Each number is 200 + 40 x the weight over its row's rms, rounded and kept within 0 to 999. Layers, rows and columns count from 0. The size before them is the row's rms in percent of the matrix's.

# layer 6 MLP up, 256x96, rms 0.155, rows 127-175, columns 0-47
093,160,201,155,221,204,255,180,206,144,204,163,222,204,60,175,172,201,274,193,257,240,161,306,201,121,189,196,157,316,236,165,231,194,206,217,215,184,153,262,169,198,236,139,197,241,224,218,201
096,149,210,128,278,141,184,142,182,223,264,257,152,188,118,193,229,196,187,234,186,242,164,223,223,232,232,212,182,237,264,283,234,182,203,164,183,173,162,214,210,272,273,169,248,235,215,160,118
105,239,202,149,279,188,166,236,192,185,164,164,212,179,258,250,209,202,180,195,196,198,154,251,168,248,213,206,202,153,162,148,255,253,142,120,235,205,184,239,156,207,235,260,180,212,262,163,174
094,213,233,190,175,175,246,214,158,124,137,196,114,205,193,205,235,180,232,121,228,126,262,254,170,188,190,161,238,155,144,212,205,270,209,209,234,169,218,221,241,194,196,219,115,207,165,254,301
095,203,153,98,201,204,219,263,193,280,166,221,246,162,213,167,181,201,133,196,204,239,198,248,225,154,183,126,168,216,253,172,209,152,148,181,112,215,231,221,164,215,112,207,192,206,142,245,210
098,178,273,187,136,130,155,195,272,153,251,261,258,224,234,172,167,178,193,265,166,187,209,191,275,187,269,137,197,163,215,162,132,136,262,180,230,213,197,220,209,214,233,211,235,182,249,186,180
106,258,210,170,169,134,230,228,231,123,230,189,153,210,187,195,158,136,148,207,237,215,195,158,227,154,217,262,177,147,188,192,231,181,250,138,211,205,162,160,164,115,255,113,173,194,250,171,257
095,176,146,142,241,272,220,188,159,187,227,208,243,232,169,181,149,223,123,278,169,142,229,257,223,122,214,210,244,144,220,219,204,169,189,243,195,260,164,252,237,190,220,286,213,227,264,244,165
102,210,214,195,137,186,163,209,176,167,240,265,174,197,199,169,217,136,183,182,142,272,219,142,172,161,207,223,242,225,154,246,227,156,187,252,218,197,280,214,198,253,179,229,282,142,163,196,186
104,174,211,244,246,198,228,158,211,240,215,208,203,130,240,148,242,191,123,199,202,151,194,268,174,230,241,179,201,158,193,198,209,195,222,264,285,130,209,208,229,150,275,280,224,212,197,265,125
097,131,222,236,109,219,256,208,209,203,119,276,201,168,120,138,167,239,163,225,139,224,184,184,184,188,205,196,157,217,216,142,148,202,184,184,226,179,211,153,184,229,260,185,151,219,170,196,251
081,198,191,239,244,201,233,159,171,152,235,276,229,235,258,193,173,141,154,271,246,168,185,239,243,190,133,266,244,177,205,214,174,186,148,191,175,234,225,215,211,199,226,235,178,251,208,204,199
099,145,158,209,164,216,207,212,213,194,214,215,212,194,208,171,191,173,173,156,257,150,183,241,163,153,106,207,203,166,200,272,212,201,190,215,214,186,180,195,231,181,172,206,127,160,189,185,201
107,214,147,162,246,201,236,208,261,152,146,155,205,184,199,138,168,227,176,236,219,159,191,166,104,134,282,188,202,219,207,191,283,204,203,201,167,197,190,256,197,188,203,198,197,214,202,161,257
099,159,257,215,204,225,101,127,259,209,150,203,206,129,184,125,245,197,179,203,249,163,157,191,274,113,179,211,208,219,238,147,231,227,283,175,189,175,201,149,258,112,190,197,248,195,159,226,219
101,189,134,176,153,231,180,198,274,200,197,207,227,262,148,227,172,174,167,210,199,221,202,181,171,165,190,285,241,189,230,205,238,157,162,212,227,217,217,249,178,280,241,143,168,185,206,149,133
099,155,177,204,220,211,206,211,206,179,214,267,238,236,258,247,252,183,243,282,191,256,221,240,256,141,126,183,177,192,181,196,211,170,238,174,238,249,201,196,246,231,238,271,191,141,248,187,242
096,205,168,272,167,240,170,226,192,98,122,167,132,214,186,190,225,155,219,270,208,187,169,263,225,179,188,274,231,201,263,223,230,169,209,121,173,222,242,163,152,225,159,205,129,181,132,131,193
094,163,157,234,221,164,246,204,257,144,160,153,173,170,161,235,181,218,86,235,216,204,207,203,139,177,181,180,152,151,190,175,190,151,220,219,202,268,192,132,287,241,160,171,200,226,281,212,210
106,253,214,163,167,121,203,193,199,192,86,208,221,235,189,213,130,211,209,207,222,150,236,218,216,223,188,173,153,179,263,162,125,210,243,259,151,236,210,207,123,132,205,208,202,229,275,174,193
081,195,112,192,227,314,188,203,228,206,203,241,231,203,194,141,263,191,177,146,171,171,189,142,180,136,240,214,186,226,173,138,129,168,263,143,179,303,191,233,230,238,176,178,231,249,235,171,217
109,220,225,194,208,177,234,263,233,250,195,242,240,241,199,252,248,135,210,204,223,226,202,128,216,248,222,117,200,163,153,297,185,198,191,222,242,243,178,209,202,136,266,260,201,130,208,257,173
085,219,227,260,277,181,176,244,180,260,170,212,181,150,239,162,179,269,228,184,207,233,188,175,217,198,215,225,240,244,273,177,215,273,138,230,134,277,163,162,213,170,181,178,192,150,138,213,127
107,263,175,223,240,193,187,216,215,169,256,208,245,123,160,185,214,148,160,196,199,191,242,204,195,157,222,234,249,176,141,136,157,233,231,218,276,170,218,252,128,164,197,239,136,185,211,168,186
109,165,177,209,126,152,245,191,154,176,158,177,243,193,216,226,209,191,199,199,233,246,206,264,275,261,237,155,226,226,262,208,199,248,190,240,220,174,225,192,167,176,262,221,254,195,251,174,286
094,242,234,274,177,214,177,263,176,235,187,191,145,170,123,168,270,209,128,178,169,172,214,215,200,203,204,228,207,241,238,257,151,226,233,268,186,168,171,190,220,136,206,170,270,217,210,202,199
096,175,216,171,181,224,178,207,142,222,254,239,155,141,168,168,184,122,254,164,217,226,212,156,193,238,202,172,233,207,238,198,163,298,189,166,201,277,184,192,136,158,149,133,135,142,188,169,251
095,182,167,207,205,246,172,182,167,299,213,107,230,198,260,212,125,240,215,196,170,192,203,211,279,201,187,213,214,159,188,210,110,119,155,233,253,147,215,151,198,283,214,193,150,257,147,146,220
092,184,168,209,211,217,202,220,236,221,210,190,234,178,186,239,160,212,214,286,288,181,82,210,198,196,230,181,191,157,208,201,245,204,219,121,235,170,183,248,260,163,140,216,279,131,158,143,130
100,235,208,263,221,196,206,206,208,202,226,205,248,229,245,183,309,243,245,197,183,223,220,190,243,237,243,163,90,233,233,237,210,186,174,138,173,229,188,171,271,166,230,218,229,204,262,184,211
104,169,167,158,159,211,213,189,170,171,165,225,187,223,160,231,212,208,246,235,137,113,201,191,181,204,173,122,175,158,229,175,218,218,181,237,196,129,222,220,175,201,231,200,282,197,173,156,150
092,214,223,236,210,222,144,279,249,268,213,204,174,186,250,243,170,221,182,199,202,154,165,160,200,216,209,116,153,167,260,184,221,237,204,193,180,259,219,170,200,194,196,179,200,268,137,218,241
099,156,264,175,232,258,194,201,237,207,169,270,264,176,244,172,246,173,232,174,220,222,184,206,175,200,174,130,199,242,214,169,326,222,206,158,263,202,217,163,180,189,204,172,127,241,164,218,210
093,217,220,258,202,198,196,228,185,188,275,232,163,179,155,176,246,223,171,188,166,203,128,155,217,232,186,246,247,220,229,149,223,233,167,218,134,214,278,167,260,201,232,241,276,163,255,280,240
100,160,209,157,217,92,209,242,182,231,163,181,134,248,134,194,193,233,201,184,249,275,278,207,169,271,216,242,174,229,131,160,156,196,220,202,217,200,181,188,242,145,183,160,217,232,197,217,213
097,200,204,202,232,213,176,141,194,174,187,294,237,254,188,252,223,198,247,126,154,192,197,173,224,167,200,98,169,226,227,246,163,156,219,220,213,149,190,293,125,181,184,233,175,216,241,162,227
083,231,179,200,224,176,166,214,167,226,246,217,231,326,224,215,208,229,223,178,153,228,204,115,192,206,224,200,271,200,261,167,247,153,211,101,161,178,118,226,112,295,196,235,174,155,188,171,175
094,230,288,247,122,184,184,235,199,251,162,169,144,101,170,182,149,195,193,203,137,115,184,199,257,172,209,159,217,176,258,219,158,179,223,233,181,239,163,312,238,196,202,223,247,207,217,173,216
098,183,151,219,299,215,57,164,197,187,133,191,185,129,184,191,143,158,186,219,180,212,201,158,135,223,185,197,176,88,155,274,208,209,199,188,174,225,249,209,164,202,224,197,256,239,248,179,146
094,228,225,251,211,191,215,213,275,235,205,219,259,226,228,70,172,184,179,179,204,247,91,212,192,259,187,197,207,202,204,117,189,194,214,215,233,185,250,217,200,140,144,253,211,246,271,207,182
110,233,175,186,244,134,174,186,193,225,215,233,176,210,158,245,167,136,162,183,265,239,200,208,223,107,134,212,196,180,199,179,215,229,186,170,100,265,216,196,168,174,139,155,276,252,210,176,154
096,282,153,203,202,181,207,186,173,184,205,151,128,178,238,162,197,166,166,265,179,161,152,162,197,262,199,272,152,145,167,226,163,142,162,148,241,225,220,249,218,221,147,197,244,177,154,192,188
103,82,215,156,221,277,226,133,175,187,195,184,285,188,147,182,155,139,209,220,280,187,151,187,121,291,212,173,239,256,195,251,169,252,208,220,172,191,186,150,181,229,241,229,201,219,206,199,232
111,194,182,216,224,135,186,215,198,237,188,249,243,238,162,214,113,140,164,214,165,192,202,228,186,219,215,159,178,219,267,130,143,169,257,273,244,176,209,224,190,240,97,195,178,160,175,158,220
106,213,218,191,212,237,181,178,155,135,174,157,134,269,176,163,167,235,200,216,165,172,175,162,274,161,190,285,205,251,204,144,227,145,181,211,160,278,172,163,172,252,187,227,261,187,222,198,193
120,173,221,127,222,218,169,304,135,244,155,253,148,189,201,154,171,258,206,146,195,162,161,218,218,177,173,223,227,197,197,105,171,235,208,217,213,224,187,286,196,123,205,143,208,147,246,136,216
113,172,194,120,155,179,206,228,163,145,187,171,230,207,251,249,215,212,123,186,174,171,138,174,227,188,224,237,139,250,208,193,206,294,157,160,183,192,158,189,232,200,231,132,215,194,142,201,217
099,186,184,311,164,178,106,205,158,168,183,165,176,106,214,217,248,209,244,221,214,152,163,187,277,231,250,140,208,222,280,199,189,144,186,170,142,155,179,228,172,193,189,238,205,205,209,196,188
100,222,293,245,153,173,229,181,206,304,191,162,223,204,214,181,173,140,177,257,193,209,183,229,210,189,134,275,212,181,228,252,184,192,99,197,209,156,207,173,238,178,195,205,142,130,161,203,182
# layer 6 MLP down (transposed), 256x96, rms 0.15, rows 127-174, columns 0-47
093,266,232,278,171,243,265,222,225,229,207,159,184,217,244,223,278,169,147,135,224,212,232,118,204,230,211,208,195,134,171,227,206,177,230,251,264,166,281,133,227,220,155,292,220,188,180,197,197
098,240,144,184,174,229,271,207,298,197,210,160,133,219,208,189,197,255,254,164,148,229,161,173,203,146,147,169,198,212,137,188,178,75,208,214,208,133,241,181,212,242,198,203,188,173,201,215,236
102,184,196,289,219,205,185,243,148,186,192,249,188,231,229,227,245,250,167,183,253,248,256,195,190,128,183,196,204,194,132,168,162,138,219,207,216,173,237,156,196,199,135,170,181,167,200,217,223
102,150,256,255,240,217,200,250,211,160,179,236,190,125,186,221,197,150,167,214,160,169,196,230,211,116,149,261,270,254,216,175,203,287,141,292,178,260,209,215,202,245,196,109,177,193,189,214,218
091,189,208,203,184,206,212,144,230,160,175,226,196,197,216,190,188,283,286,220,174,222,177,218,214,261,179,100,224,231,172,150,236,172,246,236,209,198,81,201,140,179,231,148,201,237,169,215,242
093,185,162,138,243,221,210,190,211,133,174,152,164,206,151,205,262,224,143,197,178,167,244,201,226,183,126,175,183,245,168,212,229,102,139,232,214,241,200,126,207,225,183,222,211,178,161,178,166
111,156,140,281,293,160,206,246,207,227,291,134,225,202,208,204,206,271,170,217,237,243,177,141,181,180,179,200,213,164,99,185,265,199,178,177,202,135,209,136,150,197,164,196,161,257,236,210,192
095,192,244,182,159,93,194,168,229,220,181,267,270,209,173,217,169,171,259,171,154,261,205,207,253,289,178,141,202,183,227,185,164,166,183,99,238,228,181,236,189,132,153,148,190,247,201,154,198
105,222,131,143,231,261,198,233,193,207,176,179,212,265,195,252,287,218,184,196,184,206,187,269,153,175,235,242,159,163,185,269,188,224,186,207,195,223,134,166,155,151,231,236,158,206,148,144,264
101,227,158,184,141,187,177,216,160,220,184,243,272,223,130,215,227,172,236,199,116,142,176,171,189,223,206,218,175,81,199,214,152,239,180,229,197,187,299,123,251,202,194,185,157,166,139,160,262
096,155,185,188,209,259,195,219,211,216,160,236,196,189,171,173,218,226,128,168,185,225,202,245,187,147,168,203,157,285,126,173,145,204,188,176,213,190,307,190,232,183,183,206,265,208,242,210,192
083,166,160,236,155,184,182,254,216,175,245,146,165,244,96,198,190,202,237,150,175,176,163,207,153,162,184,183,245,184,208,236,232,211,228,228,219,118,211,242,218,210,254,188,232,198,160,261,123
097,185,217,245,234,227,274,208,245,145,194,257,139,164,124,184,222,192,225,183,178,262,199,222,200,234,138,216,151,235,188,243,198,198,245,208,268,152,228,201,247,213,264,204,220,235,227,120,247
109,169,285,172,145,175,196,218,165,229,192,186,169,196,228,288,241,227,171,163,167,285,240,194,233,249,173,227,249,223,147,198,190,185,212,146,250,162,192,156,253,107,190,139,234,193,205,185,219
095,195,186,158,180,236,248,172,267,147,272,170,229,122,209,173,250,191,203,205,184,259,216,222,239,191,179,200,230,230,195,216,258,234,197,195,172,172,106,229,152,256,184,192,144,201,282,200,200
111,240,229,184,209,198,227,198,211,180,277,186,199,240,224,152,216,183,273,126,225,184,170,254,127,200,203,210,225,258,169,138,263,153,163,223,193,164,205,198,257,285,203,182,132,214,209,203,163
093,168,169,138,228,158,185,200,191,251,188,171,227,176,157,192,227,208,126,176,159,242,154,196,159,230,210,213,169,226,194,281,164,297,224,215,270,178,212,152,189,164,246,212,196,230,175,248,197
094,207,177,206,208,260,214,190,256,193,183,177,216,183,255,222,242,103,240,196,249,184,152,200,163,197,248,193,282,183,242,193,256,232,117,172,227,228,196,230,174,223,156,172,185,177,247,215,172
099,203,179,179,113,119,139,225,217,187,222,264,211,196,220,123,187,166,230,197,244,186,216,197,218,206,181,243,211,247,240,171,163,195,99,240,238,128,170,221,166,171,168,218,236,143,280,234,178
106,225,136,165,228,217,171,193,177,159,275,243,262,265,228,237,152,232,203,229,261,247,232,197,247,205,111,242,185,145,274,190,162,193,174,115,203,203,158,250,267,142,199,162,150,209,204,144,178
084,198,138,261,176,157,271,193,160,232,219,159,187,155,195,236,229,223,169,200,155,207,236,170,275,139,244,251,243,135,202,250,218,194,134,202,132,194,186,260,195,195,258,98,152,219,133,223,156
101,87,213,206,195,239,222,143,182,255,145,202,212,238,157,153,153,187,190,178,234,171,245,211,141,168,196,203,176,229,187,152,130,125,166,222,145,209,136,135,143,158,265,196,221,188,193,224,127
090,234,210,183,242,160,212,121,196,249,168,155,186,167,156,223,178,257,316,209,148,219,220,297,222,241,212,163,235,208,193,187,189,168,227,216,264,226,150,191,192,191,194,168,176,126,182,209,220
106,170,183,166,250,156,190,233,233,138,186,138,265,215,247,134,178,236,163,140,185,185,184,181,194,231,204,180,268,224,170,182,200,216,265,215,230,156,203,125,134,205,164,210,217,130,210,215,147
111,138,229,212,186,144,201,187,200,208,179,134,184,185,161,210,165,209,206,211,181,210,232,234,229,133,173,156,244,189,252,132,199,158,226,200,184,207,189,196,223,229,198,218,156,120,214,163,208
097,236,106,212,252,270,218,171,246,209,185,229,183,230,207,167,203,163,291,203,267,154,239,193,197,176,208,278,176,131,191,228,279,212,222,142,236,171,244,263,251,205,191,213,183,168,182,162,183
103,136,167,176,216,202,189,244,191,168,176,170,156,211,181,209,231,264,276,248,140,276,265,229,186,242,181,138,190,234,231,190,221,142,225,177,268,217,187,292,211,219,200,157,217,180,224,146,209
098,199,197,198,222,205,219,119,186,154,216,165,101,181,176,223,222,170,192,204,261,205,286,202,254,191,197,184,145,162,224,203,199,257,248,225,189,211,180,236,172,193,197,136,204,163,135,127,287
091,234,225,210,225,194,126,147,178,230,183,279,211,227,161,182,195,147,187,159,250,234,223,188,168,236,209,201,256,255,201,205,134,167,246,159,297,180,200,201,194,200,213,298,151,182,169,151,277
100,133,199,186,243,211,182,121,177,232,174,223,209,260,211,161,184,189,180,190,190,225,183,271,174,198,145,78,206,217,145,169,228,243,207,181,174,215,205,190,182,164,197,237,233,168,207,157,174
104,159,233,210,194,155,238,137,184,226,261,143,210,212,195,163,144,216,119,154,212,205,159,174,110,211,143,164,203,175,200,201,216,178,257,165,262,258,213,210,177,275,269,169,193,233,159,202,197
098,237,119,233,239,273,211,181,217,230,183,241,146,179,155,135,201,233,131,185,252,94,174,202,216,141,190,140,221,248,195,276,207,180,185,213,167,221,216,272,154,182,194,224,213,144,209,310,213
099,203,152,161,180,199,177,183,269,124,190,196,169,238,188,176,190,258,231,185,195,140,215,259,219,140,167,136,88,135,102,217,172,170,139,228,210,165,202,254,171,247,248,195,241,245,234,248,281
094,265,159,229,151,202,250,186,217,229,187,166,182,179,272,178,224,151,234,162,288,206,229,213,234,139,235,169,181,218,194,115,205,150,166,214,270,216,208,178,213,179,214,233,178,241,220,101,261
104,205,129,168,192,200,239,196,212,246,140,225,165,147,191,226,216,173,194,198,122,249,140,259,172,178,205,200,175,208,225,222,193,154,295,187,153,256,200,193,223,235,181,211,143,199,163,224,171
101,189,178,166,145,168,156,226,149,231,217,129,197,166,261,217,220,256,196,188,270,266,190,186,236,198,193,212,255,157,255,184,205,242,188,231,225,236,175,204,202,262,243,242,211,140,202,254,206
090,160,195,182,161,150,237,167,240,259,199,223,205,200,147,216,149,141,272,280,177,182,179,212,265,200,167,154,219,158,166,196,197,272,127,192,226,175,277,201,282,181,236,193,214,236,157,221,144
093,188,136,145,282,171,202,210,231,197,275,207,168,216,133,200,244,250,218,140,142,258,204,164,190,220,267,236,202,271,213,191,282,294,143,167,213,192,184,169,257,191,233,241,200,251,161,243,255
089,259,207,216,189,144,241,212,273,239,208,309,217,286,226,198,223,151,298,190,222,152,252,269,219,202,181,190,182,197,184,178,248,233,192,237,224,176,178,217,182,177,231,227,144,189,169,187,262
095,190,141,199,171,193,157,201,202,234,209,262,231,249,227,232,187,232,218,217,283,190,207,137,225,175,208,148,176,169,220,153,188,181,200,188,214,177,243,183,189,206,182,68,167,269,188,153,145
103,188,137,146,187,152,242,200,242,243,210,223,187,297,214,212,248,262,187,152,177,144,216,257,255,149,237,211,128,222,154,236,188,170,181,172,257,110,222,134,188,230,232,207,189,197,181,180,186
101,233,208,232,203,197,210,211,239,206,210,235,216,260,165,229,204,151,203,244,198,203,147,197,213,205,212,250,250,197,204,203,206,234,169,241,190,153,215,246,219,194,198,194,201,218,286,153,249
087,184,153,227,230,242,183,231,196,114,188,222,179,218,274,143,169,202,198,243,187,197,215,183,227,186,221,142,199,188,146,211,172,238,224,249,191,179,209,274,185,296,170,254,171,222,214,214,124
107,183,141,223,252,226,180,248,194,221,282,225,226,234,114,212,160,220,142,202,183,208,262,159,240,209,196,138,190,228,206,194,248,161,275,219,125,207,162,194,218,173,206,237,181,183,268,230,183
105,187,196,187,189,168,120,259,197,195,202,209,266,241,239,228,231,187,232,264,194,179,219,221,153,172,186,195,241,174,248,152,182,271,173,145,255,224,146,166,176,199,267,125,213,181,225,104,167
116,194,141,188,220,267,194,247,211,192,150,205,206,153,220,167,252,91,232,274,252,193,256,215,160,208,206,202,223,166,178,173,187,246,162,179,206,185,213,171,245,201,168,295,215,199,150,203,234
107,203,158,213,210,192,200,247,126,174,157,216,211,206,218,181,235,151,236,314,188,185,278,129,269,163,160,207,164,238,187,144,231,250,221,205,197,224,234,213,123,129,241,182,269,241,225,244,184
100,285,213,171,167,233,207,191,180,190,196,148,214,213,198,230,177,228,170,124,200,241,185,169,180,136,236,191,211,196,177,233,203,107,242,172,215,276,272,235,163,217,206,264,181,205,250,209,210
# layer 6 MLP gate, 256x96, rms 0.148, rows 128-175, columns 0-47
101,180,237,242,193,222,202,164,180,229,184,71,224,272,183,125,167,198,191,222,201,225,277,216,182,182,168,194,216,201,177,195,183,201,146,119,230,221,233,196,238,151,175,149,134,166,212,181,242
106,249,286,186,185,148,153,223,175,209,271,157,233,127,205,214,183,149,300,161,228,174,201,187,270,238,160,126,206,231,219,165,253,247,193,176,210,228,140,216,242,220,201,171,224,213,255,155,220
097,200,178,156,161,224,207,216,187,152,184,197,260,177,185,242,196,214,300,218,245,191,267,95,222,186,155,209,136,177,235,193,224,245,242,190,271,190,163,200,239,198,254,107,216,125,202,179,194
094,245,206,164,194,259,206,185,249,244,237,206,239,188,175,225,262,216,174,127,264,126,192,262,130,159,142,135,227,129,224,220,201,234,193,215,158,279,174,167,193,232,215,199,159,266,212,215,211
099,203,250,236,237,184,202,147,222,237,144,161,236,248,158,190,191,109,167,120,262,220,174,191,213,195,232,242,207,217,172,198,215,231,114,236,219,185,132,242,244,136,230,197,198,207,212,243,205
105,202,170,143,263,214,224,233,136,213,130,183,204,146,189,101,209,162,199,239,157,214,267,215,120,193,224,149,194,181,223,195,202,217,190,114,245,194,265,228,201,210,151,149,183,248,206,162,265
096,155,220,142,236,256,207,167,270,167,170,137,95,268,226,170,199,202,183,181,215,205,291,154,178,217,300,206,194,224,166,163,186,157,189,199,195,163,194,172,173,212,265,270,254,194,248,231,191
104,240,231,195,144,201,204,192,213,268,169,207,166,213,148,159,193,218,269,126,142,220,254,259,188,160,206,239,275,185,160,137,241,168,149,305,274,223,230,176,182,198,242,241,182,223,170,163,221
102,241,243,230,244,218,265,165,227,207,285,129,207,214,189,165,161,104,245,264,195,237,257,157,223,253,237,240,147,173,183,253,239,186,211,152,170,233,232,125,206,191,159,129,194,216,212,143,161
103,228,101,124,167,242,264,150,171,189,137,112,157,154,214,192,183,226,171,223,281,183,233,206,214,194,200,188,191,190,241,157,299,181,195,146,241,170,247,171,210,204,177,186,210,215,116,182,209
085,204,194,176,210,220,196,261,190,192,229,240,178,167,173,227,265,244,196,137,206,184,222,157,118,157,149,193,239,236,244,159,226,134,268,218,197,212,235,255,194,108,200,159,247,183,182,254,177
104,174,240,241,206,210,168,169,172,161,158,182,159,191,112,193,202,174,219,215,250,172,155,244,243,235,118,239,196,198,192,185,151,195,199,226,287,147,172,165,228,265,149,186,272,143,172,180,267
109,229,223,264,120,220,218,229,192,218,257,142,174,180,165,181,236,181,211,198,238,130,180,170,242,241,165,238,190,150,250,271,215,175,179,149,185,244,94,163,198,255,173,146,190,215,170,233,201
111,203,214,245,164,158,152,243,204,270,145,96,218,175,255,170,190,101,179,183,209,169,228,280,175,178,144,173,222,151,185,158,106,194,182,213,271,208,171,178,141,201,233,139,181,262,169,251,207
112,226,259,169,276,185,202,249,206,183,189,188,178,208,246,223,221,203,244,144,235,202,138,172,201,181,170,192,253,207,186,189,228,202,176,232,239,86,163,174,223,187,202,175,167,205,234,195,216
094,247,187,178,292,286,198,188,185,231,244,239,207,161,193,200,202,191,212,215,221,152,251,172,197,252,131,262,131,201,213,229,196,172,193,210,301,282,185,246,262,258,137,225,195,174,194,181,216
095,204,188,171,239,197,188,141,259,179,132,161,257,174,240,204,221,173,263,164,258,213,105,196,135,191,193,209,258,247,178,233,164,184,129,198,163,165,237,235,217,260,159,167,240,182,215,239,213
102,192,171,157,203,230,243,212,151,208,219,263,277,270,187,196,208,147,317,176,223,218,233,205,243,244,181,183,160,195,210,206,177,249,235,173,264,137,260,157,244,177,210,161,112,156,250,222,217
102,140,209,195,174,229,179,137,160,180,278,155,172,264,154,156,228,223,249,116,154,158,183,171,226,264,253,205,212,233,236,213,221,226,193,198,128,209,86,232,177,197,256,173,237,219,252,190,187
086,163,199,182,173,187,161,203,292,137,281,198,179,205,267,201,182,172,198,186,286,146,194,192,180,211,186,175,250,193,224,112,229,239,204,224,205,181,211,252,248,158,179,225,221,258,155,173,297
108,214,209,224,192,239,219,218,212,253,175,173,199,167,234,205,220,145,205,233,119,236,256,145,103,211,161,196,189,186,171,215,297,254,103,255,191,210,265,191,182,247,212,176,220,209,231,197,184
097,183,253,193,153,165,217,298,259,232,286,220,126,251,195,206,172,226,230,155,188,196,193,168,229,193,115,204,124,151,190,159,217,148,199,253,143,187,221,263,217,181,172,207,214,269,177,252,269
096,112,151,213,224,287,217,155,136,248,172,176,242,239,246,163,252,121,186,228,253,212,180,177,258,205,228,214,235,213,210,212,190,220,169,218,187,215,277,118,200,124,187,214,154,185,159,203,229
103,233,213,244,186,119,234,158,246,268,187,194,276,209,251,164,202,159,192,179,170,274,195,199,194,154,181,116,222,176,211,159,275,256,234,217,179,256,208,249,213,219,167,168,259,221,203,167,188
093,258,274,210,182,201,218,194,174,207,207,217,113,226,202,235,163,187,251,214,149,221,188,221,214,257,136,201,260,269,230,239,136,197,124,249,223,236,156,281,173,135,151,176,227,117,268,238,278
104,195,196,153,209,239,236,117,138,211,187,145,223,233,220,171,154,160,243,212,232,209,200,117,189,195,234,172,240,225,156,193,155,190,176,199,124,136,230,245,267,192,155,225,172,208,187,226,220
099,152,172,175,254,178,175,126,184,256,163,209,149,241,268,198,219,151,262,240,189,267,236,163,179,195,122,192,263,241,180,199,205,213,137,243,247,150,223,225,186,165,185,196,118,169,226,223,277
091,246,301,231,232,171,129,201,163,283,211,224,166,257,177,183,290,152,199,236,225,216,193,152,167,237,182,177,197,254,169,162,185,201,262,211,281,194,93,231,234,204,247,205,227,217,123,191,208
098,201,214,124,173,264,200,166,193,202,159,211,190,229,178,250,153,177,196,221,132,170,197,171,283,223,202,189,185,207,196,129,282,188,196,249,284,212,214,220,208,266,312,169,219,196,216,235,124
104,203,170,116,201,192,251,159,177,195,132,205,199,292,199,281,193,171,261,201,231,173,178,208,125,134,197,159,200,135,257,193,164,328,166,253,169,238,119,197,202,168,150,178,233,221,236,143,199
091,210,103,196,249,240,178,210,220,223,232,178,250,210,186,152,288,204,184,247,236,216,199,256,140,128,256,210,208,203,229,200,208,224,124,250,178,147,191,220,208,137,174,178,186,224,257,166,244
102,200,219,225,133,178,222,251,302,234,165,213,199,165,158,224,155,184,246,169,164,219,232,177,214,190,147,202,219,88,244,207,252,241,186,232,248,263,160,255,247,172,218,227,212,286,195,166,178
101,151,167,198,173,180,189,214,165,269,104,122,178,160,210,223,209,238,201,122,176,300,262,206,159,207,174,168,225,170,222,198,199,244,197,169,208,246,226,173,124,213,261,169,136,236,186,200,207
095,142,205,261,232,242,87,245,200,224,221,181,216,132,207,232,229,264,230,254,212,149,198,219,141,272,234,116,240,162,285,232,204,172,144,195,247,179,259,213,236,193,166,234,204,225,259,199,163
098,277,239,196,252,179,176,137,252,234,136,151,216,187,225,211,186,123,232,173,115,220,245,204,263,200,191,182,203,193,121,266,113,170,253,150,184,214,152,214,197,163,213,200,188,221,190,178,281
084,239,233,115,242,182,262,240,250,209,146,168,253,181,187,195,221,139,215,242,206,178,172,180,206,189,153,258,221,230,176,205,197,191,231,277,134,150,129,269,193,171,239,156,209,221,191,235,179
093,161,220,213,180,211,197,196,227,215,263,80,230,240,218,146,279,209,203,209,181,232,198,264,195,171,226,222,200,154,148,168,260,193,195,158,208,106,113,162,216,231,212,139,234,180,153,197,144
094,191,215,268,213,190,254,254,249,131,167,211,172,213,222,162,209,158,168,172,216,196,244,231,187,154,201,172,279,269,228,163,238,168,207,191,233,124,161,258,145,94,196,255,239,211,232,189,265
094,205,275,132,209,139,236,212,196,174,173,198,247,233,148,197,239,219,237,209,171,139,111,143,166,224,167,187,137,224,209,215,186,193,202,188,199,255,149,209,192,131,180,145,247,218,216,195,220
114,246,223,257,213,227,246,204,189,203,260,167,236,225,186,143,192,115,183,177,206,128,177,256,214,194,235,232,198,164,177,179,149,185,157,250,188,246,163,180,154,208,218,177,221,164,234,229,113
100,217,174,181,212,216,213,236,159,216,213,201,230,173,164,230,174,176,261,249,216,152,198,198,266,225,179,224,184,278,235,209,281,226,194,233,313,250,191,149,112,146,236,169,176,152,284,168,187
105,214,230,236,271,260,184,216,210,164,222,243,145,253,225,248,262,205,200,243,222,159,207,170,223,227,217,189,212,200,213,209,214,161,188,236,247,274,213,149,162,214,151,214,164,212,232,245,138
093,243,206,148,213,202,193,182,188,230,117,214,187,305,208,209,238,118,189,180,177,173,169,230,182,212,223,171,154,167,219,179,159,171,198,236,226,179,212,227,220,272,81,235,227,223,146,164,180
103,280,120,146,211,224,307,165,213,247,218,211,286,259,271,143,219,207,230,215,126,229,253,173,188,158,222,228,180,283,258,243,238,271,151,208,191,241,211,226,188,205,217,213,166,155,207,230,234
120,195,183,139,207,206,221,199,292,267,151,159,164,236,260,138,183,135,182,242,208,222,254,213,170,226,220,187,291,173,199,181,175,210,185,258,261,168,246,176,226,187,176,170,223,263,199,163,172
105,211,214,275,203,261,170,200,175,204,203,250,256,125,242,166,215,138,253,136,209,196,188,220,136,232,196,193,194,175,228,211,209,244,161,91,200,153,196,193,201,188,278,126,259,185,244,242,210
106,237,137,214,237,237,209,222,163,211,172,163,196,199,115,177,238,179,225,187,224,259,223,277,178,250,133,158,160,194,176,252,224,195,131,208,218,139,208,246,258,181,190,157,210,164,190,134,158
098,151,147,142,206,117,135,221,160,241,228,200,190,149,258,210,203,221,191,171,194,163,192,195,191,191,200,205,190,175,263,225,266,238,221,182,223,191,183,243,152,202,216,201,207,142,254,224,155